{
  "n_layer": 16,
  "head_dim": 32,
  "activation": "swiglu",
  "norm_eps": 1e-05,
  "rope_fraction": 0.5,
  "qk_norm": true,
  "tie_embeddings": false,
  "init_std_down": 0.00573,
  "init_mimetic": 0.5,
  "lr_head": 0.0089,
  "warmup_steps": 238,
  "batch_tokens": [16384, 32768, 49152],
  "steps": 6991,
  "dataset": "wikipedia_en"
}
Each number is 128 + 24 x the weight over its row's rms, rounded and kept within 0 to 255. Layers, rows and columns count from 0. Numbers have three digits each. The size before them is the row's rms in percent of the matrix's.

# q: layer 12 attention query, 192x96, rms 0.18, rows 71-107, columns 0-95
# k: layer 12 attention key, 192x96, rms 0.178, rows 71-107, columns 0-95
# v: layer 12 attention value, 192x96, rms 0.165, rows 64-95, columns 0-95
# o: layer 12 attention output (transposed), 192x96, rms 0.171, rows 64-95, columns 0-95
q71 139:126111170145126156164122155096158127115099128151145124138146119142101153120144155124127160143154131107182133138140104126186103136123108154132110152157091163170107076112140139133165116139115100127116145152115133106143136132090131114176137108094142130100114129158079163104152102141139180091
k71 112:100159134157108152173117138114166115105112109120121131128120109150108114104141130133139170145166203115165147108123110116144133123130101144136139117155075167147116086120168120134162102133131101119124126138126169108146151151089134099167131110102131132108145149133120151090174102135126178087
q72 043:059148157111146122129086132156087125127121095134127119182174165085085128143127155088156116140133105172141093120117132169138115142138091085123143096150100179129123136121155130137115145118143100120134125104135109127131144124089130165115086112132135113095158127119115112144113124126154151161
k72 070:075126187130135111170123127219107120128111099114103143132168112091105115153132116121138157094147116086116140079105118124113148084095092094119133114123127160121148143144145143144133141122132118128108101123156148142106135117134088085087120152093120114112148140127148131148117087125138127136
q73 039:104093132130142111173099140120122153139112098126129102157150142137159161143161093103149109121093144150133109112105165114100133141145137145132184129123132105127156098100116108122153131081113100181123136113150101155084111118159136109080170141146136138090122152133059106121118120144150105146
k73 034:143131114150163135109122182117145158149093128179135084116119135151134149132127133121105120161131085133117094067118133134107132153127128139085158152120109162124130146102061088147130117133095079123138123134142100117101129133151114105155122165155119153118098135078168132096132136115125151163
q74 058:082148146138127128175077167158065116132117109110114106153097200158123107130135147101151139138106152124149141152111135168167131144141133116151135091104104161095140135128117149192165155144139110083133108095144119122133146124130124124114130122155108120129158136124103133127165129115149110151
k74 065:104128156139089141178137101171123118133065101095087155146171108087134105157115146108150156100150139086132107139097100112069102110109119110143117096130125142121136129145142133148162151113161137149143106116135117128141121132146125098159100127100116109182117159122138147168137101123133102145
q75 072:135154159137107152112132111144098150134060102104125129095121161164122116139148169124129131134114131125145146131131133099122111146125119096130166117156101133111205141160101147076125165114189108091147165113131151157158101147166149108118147145120104125122148179141126133142144114138148115138
k75 051:125166136156138172118123137157126112134075125098109173154112105154167127103105144173129116139143132117119100134102144102085084122127093100124155122152104135107137112150154105116184122146149098105149113133126127131134100152137180127161131123073137121162116136093096128151098143117159087151
q76 063:159115119150131123139136160060120115149093138154145176158133114123141158127174085133129132120127136130135078118158139122092166108129111098094111155140143125116124134098115131149097155130067150114124132103165153137130129129175137196133149080114132143124128121121129112142164112157133129084
k76 054:145155096141159109106099127136126109175166162154156127120125118105174138159137124144114104093155109101092123108114122110087142138131144155147142106131157085137099127092097107140100122151122114148120094129145087194140133159156139143117143127115166113121116183133168145108114171140141135161
q77 089:108086145124113068140103147136129097135198133133099129135116108080133132164141129104121064110127120079100114142094116142143114133152163163177104096145143135120081135111126112172100122117090147155125090132137123125118178131133104123117130125111118155120128128075119116128125106136130151123
k77 096:099100149128102098189095145126141096099125114143079127151133116096130096153132138075135116118136133086166108144124120122162108118156119130174108109109124161108111123107139161180115149126076131156141113109157155113106147090112112128140121123122103145143122119096102130129161081139116173096
q78 094:125141127134098103104137113138125141095159149164161128098136117095106154125148137127106115150147090068106116140101152141138056082150126132155116176149166124118119102094099117137111142140134101110145137139108075137135170152152114170126158132135144125131143169161160096101144123129136160137
k78 098:126182130148112120120136125112127118086108141143144138100118137111125152072145162141142134155145114104148118130144110100137093093151124124120162135125127179126141101123098124112117119147133077111156107092114100120172152154124120142105139149140104116125143199142137137050167108142142176140
q79 125:142133163144177144137149149160116120174123113137126101120133131092144126118169156110146169093118086140157137102117125092175123132122101124127120143119139160127125080165123148141165119183132084099126103105143098142072132111142143108100124155103114162086121088122110107165117117142145126123
k79 132:132116148142145167168150139150150159176114120141134104125107140121137131123166172118139167113136092130149151098140134098185142139115092151120140135136125148131090057133153113148144093160145090097138083098108104157070147103107151116118112150150141148089133125135100118139151117133125136126
q80 093:137109145134179124170165100105135114120116117127113155129122156122123134109073097148100117108096120112167133158134135117130114107139099091100128097128175157081156119147081144137145140130099152132134149096145147148129085086088066118137163113098136121095143120132089146104119127134128157108
k80 119:144144131131210113133170160124113109121146116113122136109104131151129138113104143162093117099116102104173100141129138094163119125152147137110147121104144127131145132119109122097112127138093112177119133077133163160173090108095118141124121103107127120091162141114090164090102095109153157129
q81 109:158156143141106137110130122135120114105118148100109111149127103126100126125078090131112100150131146133090145126149139106114128127070151083093170120126171113117150156141107139138089155158137179153153171099158102161157129136136122174099118121137107151137085154112131075147106156127107137136
k81 111:161155142160142133112150132104128125111112157113127138144145097129111127114106081103069082142130129143077119141134162126137122122096151108090154121121203124107160154159117124119119141149091153160145162096176123151132120127130140153082138127138108127115074153114118086118095145132125122141
q82 107:088151131131166144146148126138148147123154138136102091098117115102094143110146158097157143099162123147150121106134155119115123151133131103101127116123107145176094088101107160098067126096121093113105139125101125161168111097093135135128086154139130142109174133123121108104070121166143141117
k82 121:085125175114148146107149113145155131132160158130130091123152120107132108090121154112150144128189066160126127102153138134103090137128152139112168115124125123173126104111098155137087130140163155124130159126087110179142126111081121160160093139152122131131155122115110117109106127156099151129
q83 096:127094172053112110104163107115167161088143131151146121143150130143143140082146115126152130121133129118108143105164112120096140136156127120162108142061134120149100098110148109148139161121137187142132172110119165064119111123103130143144122133129108142149132130147105107140142123155153142117
k83 106:129096181090114120120180127121130163082117121132129159131157112151101147108134107132135122116134123090107132071154101104081120086139098112135111140088138147141111117145140111134154161129125153160137170102171146084120099139119115139114120120102109133109134116185130099130151121130172166101
q84 114:141154148131123122168129145088080165114108118125105158110111167143121140131169133146199115117124122112123142076116108107094130137111116132136082159158115144168110108077097081135133120119144127121138129141130106112124192136126145078110147134132127130097113128149158099150135100120167106127
k84 113:081117135120102128138111137132085189102129112130122126120122173122141126144153179129170095111157099129095162128123100116129089169120122146160148125182147138147112106108120095173097128117150125126142110144091135116118192146124163108095124115153151132119112143129123096151153089098125147112
q85 113:153170129118133147102143139117080152117137103161150105134129170103160129093124118170154137127152138153110124126168109128093119110136119086106122130148103127108156107110116104160092166131167106057109152136116122159132122149149137139141168118175128126140180097136161091115117129145118094146
k85 099:132151145116107125171158104189093149147100091124105123146141141077138119108123124147109141125171108107088126110129089096082090091113102105125137095144086132101146111141103108153127159129169122105119146128134113132089118134151113109119144133123130120146186115131159093145074114139134104126
q86 098:122136150124165117119138124079165111149144089169144106142116093121160120152096093123108135163070140123169135076148109112142120174126125108143156113145119105104142133103163146094135120137095136146125110162088091126141080128111152101125141125124124134135105165098078109147143145117127157096
k86 088:154147158128117155149148118148174132152095077116131138159141070127105114157120109089132133141116153112148108073134125128159108131082127087139146120166121117088146146131152140151138145127141141115116125158109100127146071116106119075158118141122120127172122167112114098139165112085112131104
q87 095:122114131176153112134154145116093160149146133155146156150136119157150153136129084135137099146116113118064146114156127135080147073087133107062122115108155102172132147143097123117140140109094168108133127155144134120136113115096116135132111133109150091176135124114113135110134142124167096162
k87 099:134114144190153107157181143130070150132146105113130168106124098135120171137120073136120092142132097111084144136124125118126153105132115116086118105141137098159136143162084078109141105121088141126146128147159143158155118129086120138096153123088160091131129130123133135111101123120143122134
q88 120:083140124142143131096110184161086115127096150129109105131089175114130129164132146111140116115167139154140120166132139123144127145112156141105122109145084118112160106144135138152089125152098105086110104143120176175159130116074119163106128123163103122155134128091109162131134083134119116128
k88 106:118159118156135150130114165152112121151087149138121149138101119100101128156131156117158136157147181162171124167109158148129106131094134103102136106119082103116161123151104160143105118131093087084112135136120155126130146066092124166120128124143121104157163100079112135143114123127129090130
q89 115:140113135119163161132111122116112123116119136087088144115139162170103111131129091139109121105074178133129131147122093146118200113114123131143121087141143157120160168137148100120122155110167115161115111118131102143139122100163124103090157078165093142104122112143126107087165130115122117141
k89 102:111117121116156139114126123137099134121149132122112115118150138150131115168111104140129127067089138135149136147123110152139171110108174134138110053137148132116146192145128124099121142085123110163089086121106092137135101107173126117080138084127093147131119109134096160093104116150130112112
q90 128:107132166123114138127128138129153097109136156112130115119174126128119104133149150091171138147150150152138168088134149106139112127090085107137092130115158157140058129107148106155163129151117167129136144109161107119066133122098155132130102164159101151132087133137094099120156121137117154097
k90 132:100131145132105149122143102131142136116080161127148134130150148118109129132122151122154124118137097121126177099137129100143113110097066088113105150101173147136057125128158111159154131145123153118164111099172127116060158135126146130142121153147127151129092113163125122127151122145094171099
q91 129:124127094159088102115125093134108162137104166145138103114163149152131123149149149137116063126141116134091146114123124083107153132137083160138118147106150132119118132127124123161128119115121131135133114088154137154083206175135137113112125171137156125123144132116144104135182160153164152126
k91 132:132130080151097092117116101132102175145113178155149111116145146124145127158140124130153073137111102129089120129125127099115140131107078122125130147115163133117106135118116129145124102100140135125111103099142139149107190175166119128109123172134132121142124153127162127140194172138146109177
q92 120:110165122148096102143150115125093138058151147138122093135131105113136099126159181133130099149149064119125175117154147071128131131152110141148151155133130112146118151132106093164083129165123134099152136126139117130142153167121104136109160161132133109123160107121132099145131104123172149114
k92 123:128159090153104118133139147120072142091133159131118112130138120139152126127166173163102101137145104157115159122165154077124137138155133162141174163107141117126115159118106084155071113143107113127146137090110143161132182168110118136128143150157148106118163110101121100116128116124149141137
q93 115:131114155144120107122141126146143072117149139107131098101182139092112143128134125140127139142139125147113111100092149175109117095114097159147090142156132157118159104116179109145173162136135116087086124184122116140126113157089129131158114124078103137145157113140172115148129133131097150103
k93 097:123136137112145094122111148143110110154156149142124125107142151118120135139130130180146111137110113132118083121072157156119128101123091137180074165135103143109128128108139122137196153155108085055116114142140097119120122156131152147137156113103123123106116101153150128111100139156109159089
q94 119:084170163115106157114111145131102118112137145122145138124110138092130116143129099131111132090088138097106161111123141164168108113183128112083142137186106097130104122124127162127136145115172159143149132127145164122133127175135100151125108095115137142123145110170140106127157115145092188108
k94 116:092178139112133147136135175141057123099139145136132147120128112078126161104116153138120131078100083126111131113141169154122154102160129120098153155126130097166119129118107151118125129135147117114160123099149159125172109158149103137107099102132128137091151080142166087125127122148142146149
q95 117:153157142110121103122113153178110163158092121131130120125130137100104100113088178163129137107089142102141166111085079119149129102118145118113122136151147092080108151102106091136146102117132109134095111120133110105108172145128143082138148132105129121158148138089122140172114152099159119151
k95 112:134150139126104115126101148158135210179103127138115113110103120100138128092130176108099148125123117096109154108069109131144141148113166118161138110141139088117128178132120133140151108121172120106142094138128118119117146106148146088097143129125129111168144143085161130178126131132153127159
v64 076:116135124165113085110125139114131112104171123145154115163138084160117158112132140149174125122124158113151172095158124122105113146108140145140110125124114117095136145138170185131088090077086117138120135157151095141101131090106159137153143124134134159105112130068087119124118149130110133104
o64 083:124106157120108129085136099179148166137079125115110141098170138145094148084171101132147100103144106141114128122118132098110134110100110126139152168118167131124133162120116125114096109128156145139106116085097117133181145057148151143109131165132122144120134116126156130142122123134166082151
v65 098:159128127141163129139129125130083123167155146146140117112163146113139061132166147137101138102101120143116130131124079080144158118162130129146145115130096118069144113181143088132136122136118073107136083128120087168152142123147152138118150134111118142159123119113085147097126127115162121109
o65 096:100105167077077151110135129121148117092152103123132134147142108106120121076158109089128150133153159126123127107114096172119129096157158116120121093137121143157121096121133143128108167111139154138113172143156123105159066074091077150135105130130111150138145138138122136109124118166120140108
v66 100:115094130115154155147122147139130109141125144078099076094148212163111116116129155084138127097167165097112122085141150101112150110104112127130126143117131139115119141132162086147159182124132171122113111106142133111093111143125137099149147122128070134132152124129132099140147127138120156129
o66 092:131188127153170144077168107133064116166156133144130138142094131081147143136118118126125141133104114145138154144133127155128100152164131111096133118146103076138167090138110147107092144140121123144127138138091152157176082115151123137096105133148136123158146154089104143139111100140135120118
v67 083:137142153130122158131117122119095120139122078156126115139131098142131141120093117105112131155138087063162093103117129106155151122130104109105163171136141101115117155069095151141104096115142144143145122137145116135098127120096118099131145128146153109187133106140091135161139079083166155118
o67 084:112099113164183110141116187123166093139175151142136121081110160146137176132154118135139153130149130148116149110135156132131123144110127162127109129137149151078126107134150118165193139143118146106131162114130178119113137077161130142123113089120111127096125113116123133118112123167092122155
v68 099:113166151071108135133132155157155105115169087134150121170155110124139133112127142128126143131156103105134138088133083174110135106131123097145160140088170121134118144095191127120122124133148127130104158162136150099124107115154143108186059152144114113146136124131119111160131118133128152109
o68 096:123090129121137125125131099142162150131150139135081102100111154169132111148112145093154135108121122120143172126163160087122126155064134133155137149116158141145144108137112129144092136114148129147108126106090126125056128115142170106138176122106148140124108103116111094150098104103141090177
v69 091:134097106114130123104106143126136115111109195131117101134151074201096152141149108125117119124142152083147097141129128116139122114116166153139107143107107091119112113090060127117091133126104135126182101096140127139120141139118119168120135153125116131087094107160123125134122121137166154099
o69 076:104138130110158108130071134124143106149127128127130113124138123155125111135120163117132153138113106178189120136083116166126119126137108102121116099134098098113149135133168181123151144148118106103109107148136114138139072057141104129125096113107099151153118153108064105161148114126135103140
v70 104:126085157130114133127113162156124181142116139140109123109158141124106104132122126115116144097141138054116164112101115149163089108116074153102144161133137107158167113105122101116128112112135139129145097136107142162121128157152107126114174114113054132170128126135125144141174129135156134156
o70 093:109152116115123110123156097112148135099148135131124114098190104142125115138131158132142113133098125142120154127153136139146117143142139143117111134099137122130162130123108149127136146119147172132093149087083097121150095201093194108188120152120141100131147180119138135082108162110117142148
v71 088:159118174119125139191095132142110145159145096126098102161150160170136121133123131103129118109155211138147144103146093125121152132110124135102136098096103133146164096145121137189141135082133106125154105136128128160157136095151138112126138098136128123126152145145100153108166114125128154145
o71 087:111164159091061104126119099114115149139130139147146124142170142107137107158136150127120106134130091107124134094120144126104112150160107136150131124095126097115117147072145135123132137129130154138145120125159073107105127170129204105147136178159136132181132137130156111136180129117148128141
v72 148:130161164105109140160169124125111131162163088132117134167120119099151129104123110107114121121165137086135145100128124105101117150098110112107131065092131113108120160131162135152150174156146129128139141110164135099112104102145135084150074139131111148152135129106145073186129142126139136147
o72 075:125113113138135141121110116139083126133110108155153113166143144117118114123166099116140112136141127106112117125093088094101167150097145159135112142136143126103132158062113117115085169106082104156124143163138143154104115191140170084151179126120129150156149093133152145122121110097134129116
v73 092:114110060190146124115093116137126167133107124151155120113137171124102152145111129122133120143113128150134113144122121110116082139118143139089147070163114111065131141136101135120089150127091098140141136123110102169138129132096126140088167114126090113158166121155114133137143115151142083128
o73 078:134088147102115182139110127112139173134122126126121163149139142107132116088148181110138162143142137135152119140147106179159140121145160108130131099080106152209108123106134175147148122140153108140152123157106155124114132108123136140153116148134090165118081114149132115105116101135106133166
v74 101:111125138132151089083138147165092147145106156108118148140137165123158158116171124155148156086150155169129102183134105190117128117126098166123087156132143146154181098174140113146131083125128143125116107127122137136114149124131106097135145117103125097118134144115131128094175131137106132115
o74 093:119105152093060071136110141116139110092126102128126127177111086125120115109138134098136122128128130119159139138165179143120072104114135142159156147080101111113148124135146150117090090155119160165128169110117154112134121175133169150131113147147126120149132132104105139144149102129152103128
v75 109:116111105115146132165165154128159129082122101114127137140094123126171153138119131149151138128124156181119084175158109152103181120124125106112108148122146128107106135177134173155127159175118162121138160123132185112149098110116102148141076100128133115112101106119155106132123150116100134129
o75 100:082169121157131119118121130130096118129119148143100157143129099099140120138178171137162139165133082126122139103091081104108098120127164121147142134136105122142107100096118135191103120110105119091106107115161148142116171166130177118115143134140138132152083114125119148146124082129146092116
v76 101:141107128142124130102139136123122143101088132132132128114110116141085148166144111114151124146126063083151140082156151131113086135112123131131181109125116149120114113140116116099097150127110138170113148115124108154122151124102129144117102166106097162065153140107090111084124090136186115098
o76 099:148098147099155129112116134131099168139089149151118153117138146143095094111132126174094156114101159139102115131123162164135165113106149134137076107111138091125161105167126145127118143112139109118140169154105157103192132178132105090171158132114093134140140105138144131109136125124095099126
v77 110:149113155126108123126142149125159137146154109135125179129063122167161102110138144131139161101092098128125090100151131118129173139175105151104119123083105072140128095142098158169115117122107128099142130124115111070161105124114129101095110140137142150099122117141126147137146123136187134128
o77 083:108148187131136117141121140125156170159148110132133117131137071123134116087123170119169157121122116123139117066131063139120127122124160143110142134126100110183093129120109132148172111133184146122131145150148137128119124109118195085138096123125153155131134095130128116142105155119146124121
v78 095:141118130154161109117123128137124161158079142127118098085064157118074174126150166116132114137099100138144129129103123122151121135104155165084093146158134148141154125162098110097111121166121080121131116107112133160121182127123121132117158108129110123117140124092141174127105089126138134154
o78 094:106146041131104102121098121117152133079120123148140118120135125148117170092156168132112119163113118157094148144111112148078139169151189134161146107103117128141125142116142126166131128142107148111154143164118145127131171140123107128111125121157121150147113174122148166100147123094127109150
v79 093:083112157137111143170126102114135111133154106143162149164070103117051160124132101106131107136132121157143064111112117109089099126115105135111155103121121122115161132111131152146099142125107140137105097154143144191147145099103138119145117096149136134156156151140112155105102117144112104121
o79 093:124140120157095133120121097131096141121138132153124112120138159162146100117146145154134098117138122143118148067135118098149127113155107141140106139108139148137104103081136135182157149111136129133114141080183145128087206130146151125135132183105131102104147102138132077126158138100154157126
v80 113:123138114095136121143159129114133099071104145091121143113151122126106171145150123151177147131143084166098119133151130125121128114125164131136125144133131167162100104169141124137117139140126178153142175128131131133119110130124104086102097129098091112075137102169143078076125104101115128110
o80 094:130122114098106134116098178139080139097088115140115117130094137090109122148102143159130094103104152072172137094126147143185083112144151104119158133169091112094139152114127136147084127149136121126125131133094152103157141133129109148105177112149113141141141129108135145161123088108116148118
v81 083:161156116113127094153105146165119113108142069106085173112114169123093169126178112154117112138137123105127097160113159163116167143171140118148147141144118130091093140115152138156107134170134134148150134125134117091125113119127132117076108124093109141103137128170145118130118086122090131107
o81 091:108148117117103124137136164142141097122132155143141149121113151111125160114184163129164119087094128131109153139143149133200168116171137109099129200163113151140082117140127122155160151150148124133160102133152113091088181150151136142119128139140152126126147117153127158134117108117123124148
v82 099:102142179138105121128120108091090124131089082137133127147139119135134119108170093132137120120126172115123155089146093127149132122140127116109087132128094144164099132190145143152134175093147120145093115100127170104151127104122140117122117150163168137118177114152149139093114110147179118146
o82 072:141099120104094132148135172130115161146116111119130152124091139082123145144118125092110150125120175072125094120108110136092120119125188129097134105131115097119104143095101120122130129107103156148123124182161085116112108175143114123144139089131106126171099139098112139183123110116130092128
v83 102:176120120117138109122158164118118151180142146172164122095124132144108140115094129114107126103118132147124157143122108118132153111163150159135146169137160121097184118114132120126121111122114135107139102176134108146138159126111132152116175076115091113180113167099122168183121117099108133132
o83 089:132121146158123113110139101157124125095133158115110107141132128151111102115156136140161138146113102154121166115141145137121125150111056087140076166111121107129081164144162175138145146117129149144124125095115117137111122148151119073164126174174155143110119105158140129081123096132144158145
v84 119:142101167093111102129117139116114125123147117126124124144145138228112167156149107107115118140147138097143178110127131118147111117118133138132086150113104128103137118113104143157148159169146108120166097105139081127108135112084124107125187164124154153099142139145134102106165139117153140127
o84 079:107101137131083093196144129124121105145131146130156116116131139120138149118139109096095097119113110148114096159093164133142119180145132166105123129137160109106115155127153130146134145157117116163146107151111154124157142138110112168084051112105137105093109125096085141130113120150120170123
v85 103:120140117164165147143133179165076161171134122137119104112131132098192116122132151146127122083129156157135150150110100173157167135150139145103114107147121135128165130181116149131143164117111097120091114124104148147180139117146130105123105077104133117122147119092094139139125117123124112128
o85 082:127141162121123136095156139095095173112107116153111149102153125115117130134142129123152133153164122128122115103141173107073110115140132128144103154125120112158128095111141081127127157138136137129125153154144097107118112196126221145128139114125070152151113135150115099128160128167132126114
v86 091:104154119092129119110077152111132131089177108090129100119118134160122134140116138123132108105148067138118109130157103103127113131128092123150161132111159117104062089083156135158138098158113139134142115155130110160139108104092142108163084156100142141099083151118124103134128104129110140133
o86 090:108105125088153154101099165145101146117119104132117148148120106149131134128175120091174127105145127159138137145095134199107137132129156151138115127136080118118138139088095164131107130110125151148135124134110115139150122122117162151172116126139092136154139099133171148165125127127091049123
v87 113:120113071143158115134093142136105126149124159153151141118100186149129174119111097127138139125127113084122145119117103097131134128099149147117145183144150118134137158107079103143151093118113156134135156137120110126173135129133108100093167081113108130124102125116134171174108132103150100174
o87 093:092127104173127128130125130182147148129128120146155119099119130143168117110112122136129170107151121144128105155126143099104113122155092113151150149096062142118139173128146144121088090110140146099143108165082151156120134140138098120155123167151163083153183113118149101117159138112142141113
v88 088:148112096105117155159120115122172153134169157161136144139129133113149114133090145123113124131121127127077149125116133115133100147104135156190102119115173138113125147155104106135116136108145167127105169114096184131128130130158089116172089151109137100153143158104107104183127149092134101154
o88 087:154100147108159152109124097144150097119154090133113102150133117137093101107130111111150151138138140074170083128145125115139114092100153168190120152105122121141177111085143146118133120142110160134107128168098087162130110160134140133155167107131101164155145130122118111138153127090136149121
v89 086:133136146116139114106136099100103076152096092102131109123147135101169135120131089118160139133142111131127109146107111139119143130128128115095121130131162155122103101147179162117136087114156122149104137129149129183108103133131133072106159165127167161173124138145151117089198112119116154110
o89 084:142091123130111087123120162173090149106141148142139124123104145120137142155150147116105110153103110169116131152097123107153123150102140102131150136113151129095180161137092176138101163166124116137143160097158158135154123150134067151103161135095138121118157136092131123179102124120140131164
v90 079:170141096117110092112104167132138086139114160083128136145134112156109203149123173127158134172153102149135098104118123095097119124080107145112134154117122155133071130089115162137120132130108123120146135125151122138127127128126122146130101142123161113076152099120177092117099125143127139109
o90 085:108129121119142113132074142128115121146129143138118081140098132122131086166095139130113161168093126105172078121122140119128116128152137169160158125105141117123157151103180147155132111132073111131105125168127120124131105085108169122143125094113112139147115139131052148157127107096107131140
v91 090:148129101135071140100141163121131089127113125162141100106107139164122127137115128105132128192120170167106152144148152127132140125110137088165135141118161165167131123139128136188111124136144151101093140106117141142146128118126126148110091113142131120176086165185112141144119155158096124155
o91 100:165113120140151168157108077157164127133142166119161123126123078090150121134134164171105117143147123112101108145105121114130125120142148094139142125154119127170140182120146180120149150148153106125126113095133092129128129067182099100130143136126159086115149113102148132106117106114110117126
v92 098:118122183131114111131161086143121108121163107096114126135149083135063131138159113112111108128140119076121150141135121106115113145139092105191122111104143110097108136099134147136130168102125130150128123117159130100110087127099161114119107184108149132133147171094137110128125124129185125100
o92 104:162135111106112142144148169145175134160118142153124139125076143087122133103125159215167157127119137154155168106108100144097133089122141131116099118154117129129091150107108120118142149084133106133132139134153142094121108125116158147115119162123133116143164112113118116158067149134130098121
v93 105:157141057128146135146117154150099119091145137114123189101150130154088202149124142144154132147123113165148124139113127082125173137109133115127148145145123129092133135097099118120136122136119088140099119118091103165136189121146115128114125125114155131112132120101122129077115098088123122122
o93 094:089122114137128138131133131096119123096119147142132107101131165146130109121124083166157117110107141107124132095137124105163152135131152161147115122147113147107091155097166083105155164137102161167141158133121151144160136152144090093173106134127097141103146090097102158085123160145134112073
v94 089:115157122117070124108123159112109135113078127123114087122135084078081115129140162135109100102132067124126109120132164122139091138149145122135128099131140099130103123073127112086098112121133139145157135149115071116121188143131123142093095152133109154125128118115103113160108112106108112122
o94 089:128097133097160135121125125143157096137101105137107175099135134163098163087116101099158137123132141134139122153131100164185155133121160114117142142116133159171138081134126142121151114127134107155093137074107149126166104083129126165134131119100092121118116138117124201104159140135149120118
v95 107:110132112157120151148158113118131112094097136120174081142087122127094141133122087095130129096153185184107127136139113154134148112129154125082138122125114144117153134109144170115094183076133135142100117140147149146123133145114133156119120138109100100140104125129159136091110118167086172116
o95 099:099133123135134122146142107146102164113162135123126142120132126115162138130127167153128148122129099166126189103107118156105098146114139174116107084123131135067118150146097125164169096153098119115113126091127140149117084094156143089162155124107127106100164123139159097128079087127130136129
q96 029:126114125155149137104142105102103062125075168137144148126162107117140125117161095097104140141147106107133121142124110106122102146117112139131154090080112073127119102117119107089075091136148148123161147134111132131131132142160138098137130125119159108109129100188138154181123111113109138091
k96 059:138131126150156104178108134149116146096146129094111197164093108135139110101110155120128108124105152145104151109164088110080096114131141105129108150104168136150137113122108106076175117163120119180129129111141119142131148093123135132137116126056100145152113165124134128129136123138139110142
q97 028:137114118149138101135153115138087113119099154080166104147096095140194123117170130125120124127145138141123114143098107109124123110177122092150109113138116132144122122114149144141131132117108101130138097113167092162102117087148127119129164105121135159074132106092073114113075131101133138082
k97 079:158099110093109106099132137081138175108124124177143094114157153153154097138133119116106126128130118153131117136125149161168174182159101147150139127136153106120176114148106148143080081123109137106102140117108138143134159145105106150113132124154120163152131126110087138118160149135085139090
q98 066:146122117098107117127121101124165157123085131122170110137120125106134124126139110130107124087114100123150099148140085146121133126120155077146106127134145148132114162114148120102105106136116152132138160146098053099166082085168138136155101108136155123097139098186166139155105154116101125134
k98 056:114106142147149092170149139127144103120200131126102107137149065107105133116139121112128173094159105089098129119126118104151123097128140154142116139123119165089104131104119101143165107169130163136163137109167170136086124156145111125143125142102121121130135115109125110151133091172145165140
q99 064:152086088098108112119105131146158130163138107145138103133126108098148143122101079111126134063117118130103113129127120167110163119104116123134140159140126137127147120104152096097119107114089162136081156166130096132107105148166127116108143124173150115140137109155151095142108203148107145127
k99 069:123071132119105105150132111128169156102131148102097086133172129137116111161157110093095139097175124115084159110146109104189111121129136156132114142129165148100115105098121099145099114119140148126151140090131118157089170161143120110115135156154130157114121110142093111127135089138112163133
q100 089:141122113114108072163121152166147121124185138169106108119158094096150159116117123100107113073137104113066123118107127154118160137116110131128149175106162133125127142079136102117124127104095157151143159143149089122119158143163112128135125130119157134133127123141144086132109174141093147137
k100 060:143067156135131123129107162103158152122137112108098116143166127145129118145152118078098158105165167140110148125114094098145122147112143141147092133113160163127112076111141140110114103113086135136106123106116117167105170148157117140126172142122105160103077130092090143143115105140121159112
q101 075:104151143134111140124135136137135128126087062083139147129089156148143142144161122134119174129139136176152113107141084102124074115099139142122123116115093103149139113145151115118151125170139143145113096125119152120129102126162131111153149141115160127169089166116075184134099085132136121121
k101 060:127100121140103109140154160131094137148148115085131121085130117080130115136118104112131067077126118124068103127110112137108153101079132138068138105144118101116116134140116083146117119099147147088138112165162112124094135136153140126108145134120139087153145114126180142145117102119105119094
q102 100:137139172148151121113128165117089134151084163130137149097138109097140138136097132125136166138158150083140153126132138153136111095120123132110136150168127110088147125154073109165141120209151122069149106116159116159132143166096099121117147134130120131127135147092155149113131124140147153151
k102 098:127116136138164108158149180155124142174121133124084125105103122086163176115134158105115144154134100107163129109096141134149114177085140123142126116156152134119116148127082091134150117139131109120174106107172122119151149099108121080106147125133139154142152127129125164137121113139187110165
q103 125:091123201150139128170135096121146145140134126117112150123189106128080119132150132104115138122094138105126135119077138151140129147163109134143119141130132173146111087098098157078176112109130119124129152094149123117109098121076108119128128123086137123131158113129122125148152122160146172096
k103 123:075094139128161128092137139085111151107134123172141115096133162141133133140138137114141096118116105090133143115083150125192137134196105122162136159148155109119093112094098112113136102131115105121137110138116123155145120138102107128153128115136134120092145124150090115100164123146116182083
q104 032:094104086101134116120154114132122148124135106099106127126111186110136110083141118121155115115140099106113104136154114083117137138132140141130089105110117142140114154102119112162118107069116158126132151145113085136116098102127119162128201097124136128090162118163107119142095124133187102099
k104 079:121116151094098159080153132124138148127133137155139105097185164101066128144177120126081143115135124096113085135093166133186136134137118174145132100139107102097143129114112123188113142104116143093128133131132142112127139145122118128099138140135116092167132116154113127127142144125109176136
q105 030:110121152101143107151130139077104142108134135130108116131126126113168115112119128140150091169160097099141120193124120142155126159148058134138117085171121146124140128150109136161139136122138118127135114116162203142158134145126119146143149108102135078083146134147093119117139128125160085120
k105 087:146129164126117133086135128122161151130139132156127086115176173137140128164181138134073110122130123115121105140133158169191163176134154152143150136144127098119156141125137125175089124117115104104120126130140154106144123149077139134149157139149145150158135138139134147109164137125082167122
q106 062:102168160151093146095132095076123142112098167109127165122151135166104104132135168153126168145107142126138116108132121105138112108145157115144129120144124135148146170192146152145119158135162088110129081118105129136154137119109147103183128112119112111138120156092121122110121097100159106086
k106 057:149135113148155133110135136158133148136113163146127191144111118146157107133071170171163108115123097182129111127174135111129107117149116099131112143090137145145093092143146172146123128168124096131088099101115136167151151134125117150149134123125144139079135143157142089098140136144160139145
q107 067:107133140128114161079152098083123121116048130092151131118117130147135129102167135143116130153081149159176170141166127115142164122137096117137102116141093132165094096145115137111123125139151114101171091115113131123124082101119140128143135134142111130105089107147087155121135089117135127128
k107 054:114132098119149147117138091183127147143113171112116155139111120159091127134100156197150118115165114101061103100129130106107077114151114078121131089134129111128138144147123151146127151139127101105102122124095158129170135134126124120112100156155149116127151144127147112136107143088182127136